Weights of a small transformer language model: 154M tokens.
Each number is 128 + 32 x the weight over its row's rms, rounded and kept within 0 to 255. Layers, rows and columns count from 0. Numbers have three digits each. The size before them is the row's rms in percent of the matrix's.

# layer 8 MLP up, 448x160, rms 0.278, rows 49-78, columns 0-159
095:070118088130102138149139200225104189120151160140127103114118126067142171098077106101153087040141138159120100133141136179106111122116157120079070113119108167101132100142141150182100106056091117159150180123106117169177151108165107106114043074145089145143168140099177114152113120129104102153156105181141129138081109186073085146133121087164086134085119111081119101140140099117129130142088135144093148134104134139118147058147091150117127144146122169123155075122198128120151094116165084
093:083158094148111131145143125122165123094117131106081162133133154125160124178128144117129188206119127080134108135139092096116175069125145130182106121121109160112121138161145102119071107090104199124077151080128163090134116147105138118108097138137103127133134142124051106086145118146173103151174109111162111205174129136131095147139104079169123103120150191189103131158081071075142126140160116091119157200138158138191074100138129137180159168178170154068062160090184145117169136126126186
098:141097115178154116178154145156138097157090116155141138137143068150109071087157106122132135115186102104082128070093104138167133123185133136112125117110078190163119102117157160121145136114157140117122153120093098174163132098062145074175082175128058083129175170104146098132194097095088150143132143178086136212111156062145126137114166168157142143151131134104094114193084106130140164133120114152099153125111122172104065102114112138146166121138171084117122201091094123117075081083146077
114:155109105136114082119142107090131156160088167142121144126111127130148054135114114162104133183158121177149115068137067150065153177170155133084088107133103139160054155108181093089152133066177105120170116139154033119119135121082134117121138136209133112127156159164130100116186072122178102101188102170151212155109145104128174101179121179146136144056157119108096140120127127141162115126121125106155169091091123112097159150131132165144145148148066157108119071132148171122123107151149167
103:143124117131108179134144117182190111070165126088095162230095134127065128138088131120082121062093092081165155111088144128175112123134079175131114133150190124184108121167139131139195099088111090188124149123072157120119120094118119168115131148114106121157146178100170170094059142105176134158135119107125145122127121118105176134139126135157105132125182171156099178067161109154111180071148110177146087108076129090151164094134112177150190142108116087142127112141110097114181090138114110
097:108111132141138159167149108110095114144113122113156135159144105104164087143072099155164123098151114140110112091144101117097154109094181126163093119187142084163126048168100168117131078113111139066120140099046146169156118171088115095146113102121127194077112166127150167172136115143157108146154151170091123121114125100070083072159091137149115136160181188065119102108101128072078097142160117164083156156109151156099111125118134143243134118198103106118153142103168085131172126187132138
098:130115117109119186130156121166121116129126181141137138146169137128140101118121143087102113059137125094129051109130161129100139129154141117052160083132166141113114187163134103107123153089132077097074120150128170090135175148155075122120094102132110152122152070151141161135129118134125212129079159146143121135114112178119094028191023092098123124137084094118095096081158135121149150144144103164183157107100131078129158156119060110136143099104135131081130130065096114091130108061110064
110:124118044150150144145123107181122109116101161177118083097131128191135092130135106097093092100103160148137121164124161139119139138117132163130173173128057100120159078170129124137133079089150110108150119135108174138120147139067107163117167154141131077129102126162137131073209209075132164095089151156108106083156080161144139078109126166125114053148162139139172112112112133105107144162076133178133072116131170075127147136141117075112150073064136108144088128103073088094178122054128098
113:150144103143115142201116124099152174099173129138122096193128140102142158158127092124119140137076134104168125146146135173179122150096075163123132138203157150087182131145149149183154076163112154098145171117135166102107108122095133116074199042109071104149096158176185066114170136125124081080108106141164104142100124165093100114180176173135106139135144082096134105110156107134110108076124127106132148062112105149161157118141208131087196118125138130055080095154116119116125134131089108
084:148122127078080110133134128093126150093055197098052139131091145142163141130103132157159157073134081125162153132131148150095072096138127140092126159110136120127130164128128074075154083127138124141151157125157113119100093068156142106068157098066137131198131168139108094126163163166146152122121151125061178117148197102146195156132140078126128181181148164070132110115159137196157112180101135092074086135164089112181153107086157123114159107145046114153123176106122140125130133100163152
097:132159102086180150076116126090121119158165148170138195117142145114104101128123151140094157164103081170162151111195053152093153134079104082101117094126165093184152162092110158132190154107216094144096056182159115090117146189133097148176084181099054104159137116156115128148143130125113149123119068128112142146179113141144102098076142075119148132084101157132127092079108111130147175101091163156173118177147105131142132102152135125117109083098125172092154067144117090104107113150100119
102:151148096153159139064121099160058204138114090102136074102092132127106054145130101110141092189093143119146121109107071127151133060106153138153110172121161157072127097101140085144079117104093135122156116141145166093184121087098165093122122135157110127213097168069108114101073181111124114137135168156138125122207111134121098142066116114157145105098114130102125102157125142140135166097098184132136131067238118096153133150103128114181163143143129137170108149109149111143177094147082099
106:213149211131151125170152097114105140085125130148165121161139122132122121143123092088179156112110147149149126146177157148126137082079121118154136126114130126135163110140135138101090190117109104153115127176101128068171113149142082139170113097127092136161159053089110044149132161188144172151167161073166128156171155140118127151105125129138083188134076175119093097119180111129161137150043118110106145143171133179110125199161083152152074183093152166112140149141139134185167114087158093
088:164130124156174088119041116144189138142155092101153142105101137138115134147103115132095092090055131134108085075168112133128079111147125084107109137109104139081203145161141083104105146068156184122127088111142167226093099063078154137122105049162131165115147128096125163137094170157085143100146129118111151100130134119125123102125144150062144188110168181120111157182159166117111132153178140118074139111154080153141129186146177120132121156106129131123128198092186086121104137121166128
096:140147095182115104150170187088106148154113117206151130184137163171118208134126160144159070176162106092105116112133089135116126084129118188112132151111163198146090142090133061105142096110150089151173173156192109120092106079173094157134090118087170114099152180158116158182175166111107114131193130086103146141116113168149097140097158104164148149169115152120139109114124107163144117129162147138127108136152111164114051116121144139099162110093134197133126113113077184203104133120083150
103:156151099190102200130109122152133119103129118105092083110098137088137130100140111117116122126178128105130142092107149081086103150111110093166116135177102131122168105097122062168127079097073118119170112116104093188129158115173075112139096123084211109127147153174150165119152147128155088087193095128094142084117150132132162083105093136141105168086091131085122090112098056087101119127195096101140100144135158118107120151155080154099161179121121082149154140153093186205050187102124121
110:079106125092086178125190181130109094142168169022149157145130184140147121173146098125125108106149082157113096127080108140133061078137123124135130129111096133096136159181153178062142129164139152116211157102138124120109119160096154118136065077085116090138103123096122147108110073124112123163098161105108177108056074136151064077158090191142130149123137142170113105147076139085165121127126136124115132086158093115161132130122152138131156123048103101141123172110111106112104194166161138
094:117143131075152130138160151109120136093145168177064166145116121141132131104165099104163118138101103114137139147127158127157174124085180105094155120163109095112147083120116145065108170176105115116116141159128114129121129142124150164161100137152077114123157095065098134064113186110085177175146112113115161154154158133147189098069120183121155136121170114056110172102205138066143167109103049143113098184158190118129066201092075166132122119128073110092141139126133115178095120149182096
108:119152138131126196122149080142172147049159157135092139119129142169156080109134162156130124109147145184130115128107193123134156172086073093100084101170091145184151142114075164098185160145061124134094118084138088161168093111184166153095135180110099159107118127095174119159104110149132122138142162124132166088156080185103203117103099093161119118073133071154063111082171119119160119096139081155142145145162055096144108131125111081086109128180097128151142080124101099101146091112125152
100:153117118125161115147083085125110137149128162116056111134120100104135162152149163120118073149102163134031199062147127148135142166153107110034135119092146150101110159127198137108093112119135106147099155072111143087095175101051125107100134124138080168140081180145133105136158092095136133184138075144188119119156166109109133178127077086108139171207076152138167128142084140088118109100139162150113145147086134139149139086117133132106101163130147135078110182107138149156187075149166131
103:113057057114200099171105123121128121185140168155193135110166093115091085123134074061149091111146113166165113151120135098109166116131118161143104123128087138137086179111155132122147119166172110110138099094129031129109151149194112126113118151134086143102135108130176152138207166103128144198060117113163125122138154112118191132135139190133085118100075062116177117129072104132119134183141134113105155113121138167076118154089136141108086132068158120110124084158118097104136070130134167
105:133123052110172092177112105133142137139109106116143153149122098094146182163164164126064121119109064195088146183155128166197083168111078129156134134091176110102093140083108140132120101098149126130099137102143127187112123153122136114145131133173111137162187093161126112125126116155168068147137064133133145172166144147096142124053171141084062090125064092150093131130134126177155093095160110104106140106109126115142167159078121126102169099164080046128162113078176122120068112104121082
096:073094102078153111112134175130095103075126197150160130101100095120097101185147129134107080119094108158141112115186170168138132166090075102100125119144139227098109099080114175105174153139133151160164126151088146086144123113119151154187098092145167142129144096126135118136182146104156127144118173070081092151142141174127130199145146114160151137185086175109139171123136146130140165151101110082102193102095132160141102156102143093090130146055072125096130108121072044120166162141120139
099:095144137120159113135147153152148071164094135166171098163107108147112120212087081125117155100116104150134171103136169045165104137111128032085190162149130190152147133116140133122144128173141119077184130072141156103098141156142196126088125104094139196088073119118141188131122145102124137153111155152164143160069138088121153122121113111182164142112131140111151094122103132176089176122123152120115180169118161119152136171182089096121120156123137104065153061072091166135125162073138120
106:094115140151094089076073109153115069099175099145124158158112201170145150109171171126111133122145184096147097132129138126119199118124122148147139076077125157131136174159107107125130091112132101110103150117066166138071185159109147057187108112127103113122163117106111139118106073079044131119075140133155130175132076158153101211134127133116163107137072159082077131154051112180142167110148136136135111100129122064182088148146104122079082146134097131091156163117098098124092121108114121
099:114099145118081134129190114086087153103074185143101150152138169111143077103134119147050169150078159104135131099100207117136164157150145172116154130174129135171185106139120125115162191110163160114123089090087129107098136073107140180164132165179159081163159160122128078121118149157105114117118121159155110112131114073156104072181088118171064174169103126128112144088127132156179062171041112119129089104095135157131162139179112081114118118111156116079184140149117148121150126119091162
095:112110058117136171189112115195131168147121093149162112114150099158068195093121117191107068130122077100106119134094141177193141115136072152146156090131091079090076115116131096187177158092091100097081194102131136103107189091111121187121099126162149136095141121115136138104055141136132154093113131132124138152161152131129163064106083168108093125222097119171092171125093165138161157122180122160161151108096136121154153086170107105112139120075162118167120114119093126117129126117109132
102:107138138181128169160175089130129103087136161129100092131066114110041160097118136128110192101125073127118127135118088151106088128097151128173186090108110107133140113171177125120086145131144142145139131121097120164105128090127092123104114072072121132097119087124157075095177121167084152128161076165130105122159134146129141081134102095168143047091164090209143146101159073107123106083113090173091130173102086070147119128150108104162178138157121173131158114164083118071089063110135189
101:111128168073151105099117106125179167104100102182138144123146118117160165140175177167147153108062125127089121094132119164178109143142122153146155119182131159130136093111145079101098156162104089122109122143127098178128164115186119101077138069130175129165118130117115126106163160065086076151080164091157129165128128132111134147122128115110154103218146091163149175120091153166159104115126107134077073076149105136084106153126107155013112112155145113137087137191117149108120121043129052
102:116083107136157137129202121132121149090066158118174148091176120117077097078119093130137157148081117148152151131141146062160177141136162116133139096079130154130061109116087122153150134169124166153086125135184147081093182145131123161109177180130067082101135077113084160106146175081148124135135080187121121135192128138149116129117174080093070111164118134122142145147038146139152135184120121082147152120177080120106200124144151131119100149121170133163146081187126089142181147153146091
# layer 8 MLP down (transposed), 448x160, rms 0.267, rows 49-77, columns 0-159
099:127112116133159113163104154149132040167147144114182108096100179069147145120118135082136114151128099126196079103142099121105168155092152118099143134139111154095138137084145126178152162142104129150139144120145114116161151081119182163144139124118038116149169171096138132183165148142142141152198033107129134148093125144128111156154160101133111148144075146178114110085112119135074115142124167140124101132175113081051077113089164093111156094101120165107153142169195157108128149206051169
098:102145161152167079157153137164126183151106051132088110134130122123135120179092161130091098065116133100144113155010142115086108116106138147086193083146077145096148112177084127115178160142161104066142074129172058158110112109171129112137105118149097165119120149089086115154192128205135146105100105132091032126122131123109152129138134156109066132131172118160119101159087148111129151116168099147144086108157114122079125192143134102125135087080170142119125167115153106144179137143133122
101:099181157111140054069119129151142063083146164111083109113123168143116107166089134122136109099177102158098136100137158092118153127117107125127081114119139150142071117033116097081121112125074139144122122154111229140121129151167166223068149119117183160108075125116144111144128136154132109130088098140097162093136152108149127082141189122154115173139075121107106105118131120109097129100096120056099102099111070137175099129162143162122088106074101099186162173120104142104134191145140172
120:132161105223106073119095126132146130174133109162139108093043150150115129110156145122114166110132147156157124143100106158184151102160100148130125115120136143102098133154125096058103133069126103101093148129169115160159124145064162100120148141183169138146120099056143154124112137118178134133127177147191156152064096126162153092060124151191142102121155080120092134176136145126162093021151151122135152121160128168072115132148121162147179150120095064105172102072117138088144085151114081
103:158142098140099093199161131104108115136147116101148136130119101101078100157152135100130114131136154144072124185134073136094146097180141186186168119102170201135127211119122092127133142142188118121208036130072090127138124157115125131109121127111084107146116196147123095178132076142139115130047166097119185130174146132157124125108119061124127120101059128115169115086145144101122125146116162125143087145146140133117100099101100093174156140070144104076156113079130084141144164062166131
096:111147127158112126179174168170170125081165109087124104103078153121105139144121086134121158151061154125153136096091144142110176066175125192081130127141150127174096157142116171146107105123122128127082108117095201072143126130144138097060144095119164109125132180162188129169142103140116172094133174188094131116075173118108084127126167159106132178067160146127133114106159114094183100168113097169104127158145151139133163175153115099163185083157095070137105185153101091142197133106073158
102:089155154097141102135132110142171105107109061170123174174115152137096104181118100161121116144137126125167154090151131190168164159113109075101126089079112135130116185135102069087118171150145117133104134139143163112116167177098050114145117087085139080117092115128103136149222170110191151119109100165090149093137085144155109130091176108131163149100145093178100086107091122126122124103100127185113080121103190080142141133065138158149079154098167150169177154173141175118087103078104080
104:130108126056123156177114060140222186104099156132170110160139122083099140144115139076135123150108112105148177134113109095132097128107082175133118129191112089180127113159118160173133093143102128087092125126164095163143096130135154123148199110087104150082099159115114119149116072144139098169122125118108158120150185145172151099131116115177083086125102146088158137131120157149138095120099188125135108117110106118158124103170127074158070199111092138174120131240091177124126067149081165
106:112119105141108115101155206121131125088152237173021153108136110110134144115104143133143102117120115088130138169155067122159107104148117178140140109112141157127111174117147122153074140091098080066105110130183196115172101177149140069104174119131148172165144116156086125113081094084116141123111152098103085115069151134136120163128092095138088170112141124120060116105134092140096084155118194123054109109099124163114133095099135168184153172120159134115100092148189147122137117131081151
104:111158089181103101163126157124110149137130126142115213138101119112153145150142100126140093118170091107137138149112126116104165088136102156168111131215127208128119173139140096121172084153099112174110124096127111141133071110108104123102151120100162140155126147181166148146116145174133157162114100145150207113180225089151175108159051066135149147218106154129175145108117093163189073145101114098104134121127144159136196087084102124151173143113116120137147151138133171073190135132133136
095:113145113147121160175064154115132122091157180123105076138144123138109128168052149160086101166148135106151089120133166208074125132154136142121130113194112096151144088112105114103145129066140111071132133096102166142120105144127180152005082173084137090124130134162179098125101122213134110135107121183154112184158095109134144120124110149175141154156153162170132106093117123133155098117100195101091109164057173139104139120109096120091069141136153156179154107113159112124154078134165125
093:133127119116108140057120132176186170091125064126098122166116140182166099083120154177142147164116126095123158123106124093077111176159158154126127133100116170106134194126094135135127078123087117202100102061134195149121158079134062178156140128136102089110151100130081140173171142122136157121154114135131066134123148102107129165110190100149101100185142102152084132140136052194121141193177129132155155135144084125109156167139118084099091147137186109164077174111099115154103181157149119
103:069103101155067134099065128161099173131123132106133100108049113111144111147179127115130137121210118115144155153130133092090166105081134147175108123152102132158156052115142139118099102152133118119095088110129255136135113064149162095162165092135127061157125076101123159163140157142059080133087120128085111144080139182103171128120160129086090127143153156102100097114104130133125131105131126133158113173143129061131139153136155076126105132154149129093084152130081072203130149082158142
091:096170060115151163049150163193115137159135111141123131116152090179141163136163228153141122136177154134081109129107110063112113148080149082173161147125084132118116128125108114121178145129152146081112128128100170065147107166101121139107131160099127155137121118112131142079183086115109146076140101099166085121081135142157122157111073024107131111134101127080146157108113155099097117113127155094131121103164066152130135171065079110083148112153167163066127153098087150155086113189143122
116:098166152164086121191138094071114132093149150132128141119141111139158174088090085134131125184123134100157101093140168129086105125176108109092152130147120120144127094166123098161164138091161072189141170174164015056182131132158086138116113089100135118159182133122134095147150176195156115122123117131087140124109120146150105120137107141129160150140111170158173039127097143096119121107177115162124115093135149153130101176090123118110095104193128171126148109011097157154140103167121152
098:178121148158059136149187114120167054111172159124044138131126123140150170134124091145075125158073085113121154116133137095112142097167124141088127114179147161080063144114117141125159206058116108183097125141162047098167132132133148161160141154110112127125146091147109131129098087085091097140107106061101181108141066098125101127106125112153171105078123152119144145143159218133168160118066167137147153143144142133162094148142069122110144089125088117183113087115131144174085098123123127
100:114112079126090116108110121095130112148137159145128105140101123154134101104145118120132103106120084121160104087117105097134020095123118107133171142124088195151166179184173122144138185120126124141135162134201143141125181136109144156167046089108124202187152140092123111084153087135114144109082149144100088142116128193114070134147130111134117115122097130183114072104135084156087136137068138135150133128134079144174176165178034136099066093149083085138209117127103105114160133142127111
100:148136096103179159152157112169148092084171150148097101155121082118082126110144118148081046132119109101100101139219107143146162111190150126065135122110103118064115139172104133169140105199085139097144193145106171174115130135118139177184136162083133134137124140142195130097113130162147144125094163144139189182081098044185153119132105111111128154133119106157109126093107060177132144153107125100116087157126116137145135134105092157080138090119160138164127119079139078176139130074064123
101:154168110107132119118120152094119131092074160120120149116062185199122024110061136128168099131152073128163176119154088104152141063134177116103138093116078092193118124135126181134151141097151139121148152084139113117129086121137078148032100122125116158154131103139118142100122101122138156115146157138116155174132090170160092144128115066116141162073087114179091145043147115130156150133088095095169129079125152113182130189107122129176150123117134101155126116127163064180132118132082155
102:130057076098095188177111104145160158165116159167098073097104104113136087081151150139146172136158120145146165131147115104153196116088132106113102108094177087085105058095162131125181120176096109135113083113132181117116071159122119140086052207169129171112143165142134151180136096162151145136120101120126129114147097176103131125133143116162160208124061129194130101167208150158193113117132158117150124146112207155121128119157110142144108135082108124150127120134105136089128130174144114
096:138160088096232143117139164138127129207162059153132134113114106158136139110170105138096149165166118164126158134142162056108064173146108156158148117116153147166143140085171106096119099160153152112088090142126147113116149147190147082103158134110117122152097086182142182121068130122129137123110158085096110136103115121103198167176108146120127122191139081101123115126114109132150116165084143135090057133066195104141127140125207072115072132161101150144144111121102123127127210077120126
108:163157132129118139071126084106088100080086154133109133119076178113133069132120067068146122102113151131175124168098152122191151145111107113199103097121105143158111113161145154081145134142145100114160046124131112143137133056126175172135156139178140133139142122136149124088070125149147135175106140139113164200152109149109111088155177133112133129122129154202134144136161110192130101133071146194163132132121124042126058187149130106134138144142113164141126165172203110082155108082130191
095:108155153148102102148127133095149126074072137103198175131133147153125148149132146141156111180126096206136139098194046091092155145073142173071155142129126089123074092125139149131096118100148116150081110086168132152177126183085091135110126128156110081087118085152115142184200167104095132083190109156153084109152184095162149101132086117143125092129071061134106184110153180133135141125068163104168140120108121077126158116167127130168122117142165121115188118146164088139127115156086129
093:184163097148151153143136100103178182148207121175085137139168162101114126155067123091165139093099123127091161115160078101066101196135100137129130119104162097129128114095089158084177143137149108157091082114127166055150163140129163135143095095185092127130114078072091090154124196085150140131115182101093167110174151084151106112135170150160088136158084062158150144147102159131167136131083103122140135131118095103085136134169140123091100165142133108151104106127213165129190092145136147
102:098104135113122138159114140112098126128102091138090131102118117085122097139207184153146109113092185116103109115155165178077135137094130156070150117109166164097196059127120159155119174125121146084150119090080075100159094126116113055105089149143129148092191130162121103125115098186141094163118120226125145133148144074094128147101133155148117118070091190176136139111126133083120134138133167151195173135140190115105129132036110112099142116156092153138137091111196139198136135143126114
099:135092064107082118160133133165129182100131080100113140141144179181076145102174129127126109105110131069098101144150128077171077202138137149080186117193115147114113143132146124150095115104175185138108122087149153097164091094127137207068144117160182106169111174076152097135168121118105140079129103139121085122133125095112172161159085116114158111108136139110136181128105063101152145158181083162166066089111084111177106126149151139093156181124119084083146154169144177128096137117136169
093:073096172109142119059136155105121077137118130093118139110158083149092077122091146150129123148171151169133154059139117137098058169156085131160113139138127110169076137116139183177070133134125158147122124129087235142107125108199163134166102171120141088135098168133142141077111096113180196072173114137084153170156116110127184081083124150160184104130124099101111132187127089103092086158127107101141152107128138051107136149114123121134141116207140119157124087170111103125122151168112129
093:080105146119140145108170158114096117153111174145088132215104115130158128145142062122228088128175083148104120104104105141197125166084172171156126140147125116123198124129105110070131138107166090172153130139127145100156123102078081063117145160134167107127160113116127136089167133130166089114126122139126065127119138151153096166143162143108098069097068153105053144115067097154189103121170162174130147084104089100173119104085142160071141112124132144087157138178101142113145092160156095
094:159141117093111138202116126098112162186112137101155145095154151177179116131139060085152131167144081084081159109144089115092106140124127127165121133163129101102118110118136130152135079166180142164139198113128073115084158206165111114158083107115054143137166143086170158178103066100177085102087152120108161111140108164165128174123087105125135163125093065092091106167144129147122160151117125099097095044140125113110155132121123136134107136073167109043162165112165130102129189111104117
# layer 8 MLP gate, 448x160, rms 0.266, rows 50-78, columns 0-159
094:077106131122112144153108154139074122180134115111155095142136140105085132161120101114115112054155076134137082158097174125136099151155111133120083211159093122146149084155114103113171127127149151107226140103128137188140154073125098166077150082139167115078139112125121163110075080170155168079108088150105158099051181103151099165122172129064110116130125111121159124147136133069119144157100170111145130082086155132162124146156142115072152069110056095145105169108088155148138123181110173
107:145147163150170121125120161098084151144087105105180145154135097162109138101165141118142140105138107097126137102126142124137048151162119121117144156166100178136112121119186106167123145183119125116198117087179089173128141087133205100131158095102125083084060163159179163045085217120127088146136095126165111195059081154139150147188149123110100100131165107170070084169173137142133125130183181115140122135168142144135146117082121174127137094150164123170095108157106140095087106116132117
093:154160130086092158120163127112098115122099064137135166129099199154135133153061132131127138126089122135181146141109159141157129121094089112151118090093139131127156099125084127105089061112133169105122139182089102171111054127115110078115157160140103111083106177164121133177139099097143125121118107120144146192129146115130069125088124162193112108146132111164149127085086186130125094139139090120151069087160192140133104105073108059192073125119160120139153189041131152186100138172183086
102:141168101152104109101084143193115101134060116095148150089130082144134074173175093116136092124127125138146113157103149140107076120126112206109223137127134125140143096121164126157127099143169087127164149157143178101113126120183123123115177105126096142136129069107159124097134097106144120112104168174121157158107139083158134149138061178153123162019134146089152093169100152216133186124154171146071116115069151143155126138092109098185086151169127131197135124121144130114149087109171117
103:130148128124132097105109139136072164105124149154130172132130113145111152177137128141101121228121189130178170162113108157111117132108136151081207206138124125139173157112121106197177160171121109189119140130162093162146192068135160111096078136131148088147095100083102156096124187147138092084120175119114103122200197172177152170089130127167136145133158095135065127150128145132109144054086099072121124128118157164085089147100137085119169119134069132143139106156113116145132126122179107
099:095131139131098150102059151107147150104124080179069097129153157126126097135151081117149104172103154145168143094097104101178179107163095191153076119142103140162098090129124147138128065119176114176119158137085177110125161101050128105085105129131146170093126107104159165122117099150098115131151080119089094146164110126114153159141126088169144195113123104077159172121109100182118173089119068042110126071083156143140178125043138134150100141123079092177135148123103150150114178113175142
101:134162123148179102140119117125095134114128101148114124135110148094076150180145130173142159069105105120160115131096176155097130164130132168046118141129058180122208149113139137128123103149099122133144124180120154075092108174125108137114147119129111116144105115101069145164134160126125124135051092091166094115146149109059188138059096126074142162137089096139180136057166122079089151145119123073094085105123151035085050127149149094123144113090110099114106136139157187090094118077111117
105:121111135111146064157120077153130099134132093094138193130117109063145135106074202070100124173114156181219105070146114118140119130115139116156110089114158135109134132111120133241072145064112110106071167137130126121155120150141170071153132161107104119160100118163186137097119109112126120142087077083150182140149157097119165155116176117097143120089093155152150112049107117145137143102097159128128121130114171165160059142065120103119111126161103119102145179182124115154159121170130170
099:132168119162116162141152146145171113146147203149124147123111098129117148142177071132170103153095146138127138161165117130111125159132179125056070150192136124149121194168161107119201108126105192163180138150040064120176102132117144096132161073115121152103147102128207174150193160131120172165114144176112148118137111123150136147151120128126100120154140084155126153130124096121125117100039098156120112149135175127168160083091126087083163088129159116158142052106114125150162172115182154
099:032158116154110159100161138098059124101089193168078213140173145140112141103128146112111189173150167173123115094155118138100197132074185065142180109143117096116123147113100138143149140125174087090097123157195159145133138144146119149125112144110090167162132125148117139126106185176108064107133129133159163130209104153126151103124113106119169176116123162158125161084104147125115131142102167110169184133163090107100118091064145153134097124197149136138089136152178118178097140099146134
105:107147121168133125141109170106145103124168166065159122118101131114234140130090155126152124122183142095082110155136151143053079147136073151093122098145116111169129144125125168103089082081113108096096132167162124183158141124103149100125116144202136181098124143150150197172088139171165166173119063147097147149119091147115113140101144131116138124129098084138094096184143125109145108190146164153107125118124104117109140121132148092148156072178139160166137188078126116095140159040102035
104:102099094180124130132098145152094157143123181138091133110134107088174076065149136136086101095110121134141176115124123055178162197098095137129124133138165106132113111131132141146170085124149154133158108110183150167148093115097254142141122154095154094118131134191104152052154118101130122092152133127116139099118152183152083082130159127097117155135166125099150110079159216120115145098096184168068100092124174154132132133157161117114143124177113107169138116072134117197106196141146157
092:166176144148149077115124101066113147127139122082075117121130150090123145089107156170127146146053158106135165151112087138106101103158122113121120123096104177131183176119151201122112176143114116154090134112167120137093171097097128047105112159145087098140106070113137131169150108128115160121131135167106129102094132167206156085051098190125149131164086236139158143155127129149131073130209112097164122103167152092129139089124154164151129147089152134152142161136124106113060147127064153
097:129143202136143119192155095199141097151145158099120115088130093121210149097148095156173107126107069172171142106160131085161151151198093111095127140094099085169080142167121071096157154165117121144180121175109077158128114066101103120112117093091136106119144125118179124143128064101127150079137120179077138126149196140167157193142161144186122139139127155152151119126167177121140143059098150101125152095167112130134105127113185168162066155182133130119150136111119111109132155190135134
100:137173142123100121142132105172151135150097111115104126117134114139125138159127107137136131079113121198191121044109126118076101146192156154118128125139163109093075142086127153104174118156098145055190110109126197095075104105159158162134113055110125070092093140113141184123127051144147104149111118144125156134084129118191171101069143182119183192098124184173173133109157200153127091104119088099109169150130082114112129127129167084145104136166154172158065141142131108142122123136167157
103:150121111182134169156170081177153088087091125185078123096067092135081110105129095150144108099061153093147145116122165187086111208119102127149166145198133140128138147121109086148156126156187101131150120125146106161114155098167114071095168098178146099133130184137114071158159170161123115108173158114095078151161088187122120128122150096124092157066118116120090141146131109202082120118135141126070155145114144161071090164130092093117153114128112123089117050093139122180120173150118136
098:114147155167137069122125139152142136108095166138143100128089150176124150085127136078119065085079077129102095120134126071185119112136145131146125047103134103077116146190156152122103173180144141120159152143107061129095143158119157135155134101059108190101203135054073143071131065127124186127179148160095113147083100137124157141122049113138172133082147133155151143096171139175151101165093186163131103132115139133157135126092152093139087129079135132114151121114152082116088114064122123
099:134149118116173142164144121088145154143122171105095113127178125146156164154148105110108099120151115165125085106134043151075162112095156120126148096072108086144106120057091164146119127083169129149122013126116092186165119086103100177131138124106119187128145164127160117077087194178121152070111103098135130151143111134094152082069127151074168128139132163131139125128114187162107139143123093207097065101180103102085126128097085166139088094145152141150154129121168167137118090099106182
098:148112138107120113087117214131168147089148145121096148233130125105155154088146152092135168175091062120132085118129142132082146093110116115126100189130127133174150080140112162162161146142156157100120102207146150186127124066159137119160135118067186159116135122115133134148164149148167063135150093150126130120117111100057089080169098109185080185173121164141138128136149126144128093082107104111116091140040126153077128120091122141127085135122092085193138156147109114111116171071152130
107:160179147136132139128132160142112153137191109128106186135102122112105166154151158080159168132103155129108116146141159141130122135134088195105103120178156129182157142159119126147108178047133116165136197163101132122098134142107084130171148053148066152140132156073114121168063136108162170123093094094117153172108097123098142135208135082092143082078140197177128125106124132165124163104103145067095119145153110112149144180166149144178145080134145106150152165201104066199135132135161100
103:117186115122042102167111061167089132169099102099195137176162075103082153140115159132115182142056112125167162101131140139177107147055122108136166143132171139085180154101132077156100129107213115092156179141147135086103091160112174143166136161174125125126131115178141097117086146126135139113169087151122158120158145103128132161146159115137138160132090150152129125106138111186131163110124099088149132151126143144232144112106137098158104059123096104104133091078152106119130125045136112
096:165159110152109066151131158166135112152102152106109111114132093158031133116127152141147148187131130100103066145139122189131087129160149103106121126108157189164109130167082101130135124085119148153170150159188154172099067111046119128153089175156123121093128105138119117096166023145116138114101173161155125137086154183169107132125178119123188128158084162153191092157123175171138113131136097081060132108146140111090109145122132101105154103098090103054133114102109167139135167087102111
107:116135086095150120153131153088126136099106178137116074117158165103130076148100090164094139104180152089197136138119171162086203093103064146138096115138125073123191115095136182130149143166126123141138151108059129084113151070123122139149169170116124137141152133107138150112145183088195101131153115182114158123186073192097152101157123114179136141105136098111121109102126093118199172112169148104114142158129150154192169128085139103123090087128114183081143074110105127109082110145157207
108:166149175131138182090107126163172091139088082077076116131133130104143175070045107070152143094136091146113127141105183077108109160152156159143140107143149091133152114051142100163124181184124037135158089148146130120123130087083187114159104124143127138088119167104162142136069129141133094134176133099106135102137094143159074143070124105123159158118148118091151085094170074205117107088132133138128115125113134150136145163182083131137136125079155133119130067083140150107132140176169061
100:093101084050137102138126121097187113064114084146127110102120139120104087134112152128097170138150115116131145150158104137157052181154091151149149071089129139117138114048108131165116081109131156155128086162084150110177079157117131129085116154116165167125083107048175071120082082118187159129175147099077173119118125172173108126181107130075109175117135114186177143104087091198151081121141120111150100113169111106089121128115169114095166112158132130102174140134106136122113140055149143
109:087088153113124126132146122100107128151091148155111159127104089099131145156140102142111106049166202140155150101162209104144162137098043154094134143121112126125145110165195121141142120124194170165104158190105141117177099094127112136129182091174185162135142187117138173213132159082102117110132146136120123102138165120125175133119124132116130050144116138152153159105082167146141126096134115076102106134123116173201110094115150124157194184137116102120109084140080158121128204170173095
103:134125106139121116123176144036088134146155112136156145200172113130130113163176140135148078130115131138129078123199168086136124080090109155080179138139118132141099151119104150130147108085153197155173133155114180130146091091123169135172132190104104125134131135165159181104176193126163121140154147105123132140084148071183126113091122101121138119109144241117124117163095159109197080142058103140109125113147154089165082109114141076125114165152126138146135079169169093195157095125120126
104:085130098074156132153125094153114090135107162067098106059088102088130147131201115155116138191082105146124092136122127163116104094088118104129197150137175132131118088226107084127126170151157080069170151173136158108128089099134149093136111135153158103138162129145171080116123103142144151107088096122125174117139208109131087153133124089166082077172129121145119084168154153180119120089140144066074144127143109089158191168119113130153094087114148147201190129124115112109152106165119114
107:136170145130091131143086193120100133156168068119119162145160124098070085158142107130102158140108123086142119071124059173150105145070108099178135158121134128182198131139111123090130169101128067081183146126158108186145110117093128096070118124142100150144108152152179082051131131155144133184091152118117165155110135126120159135096089126135131137105093151126142125137111073130150077095142099187134107145169171155107114139146113142123171114136208123101163124124095027161082109111056080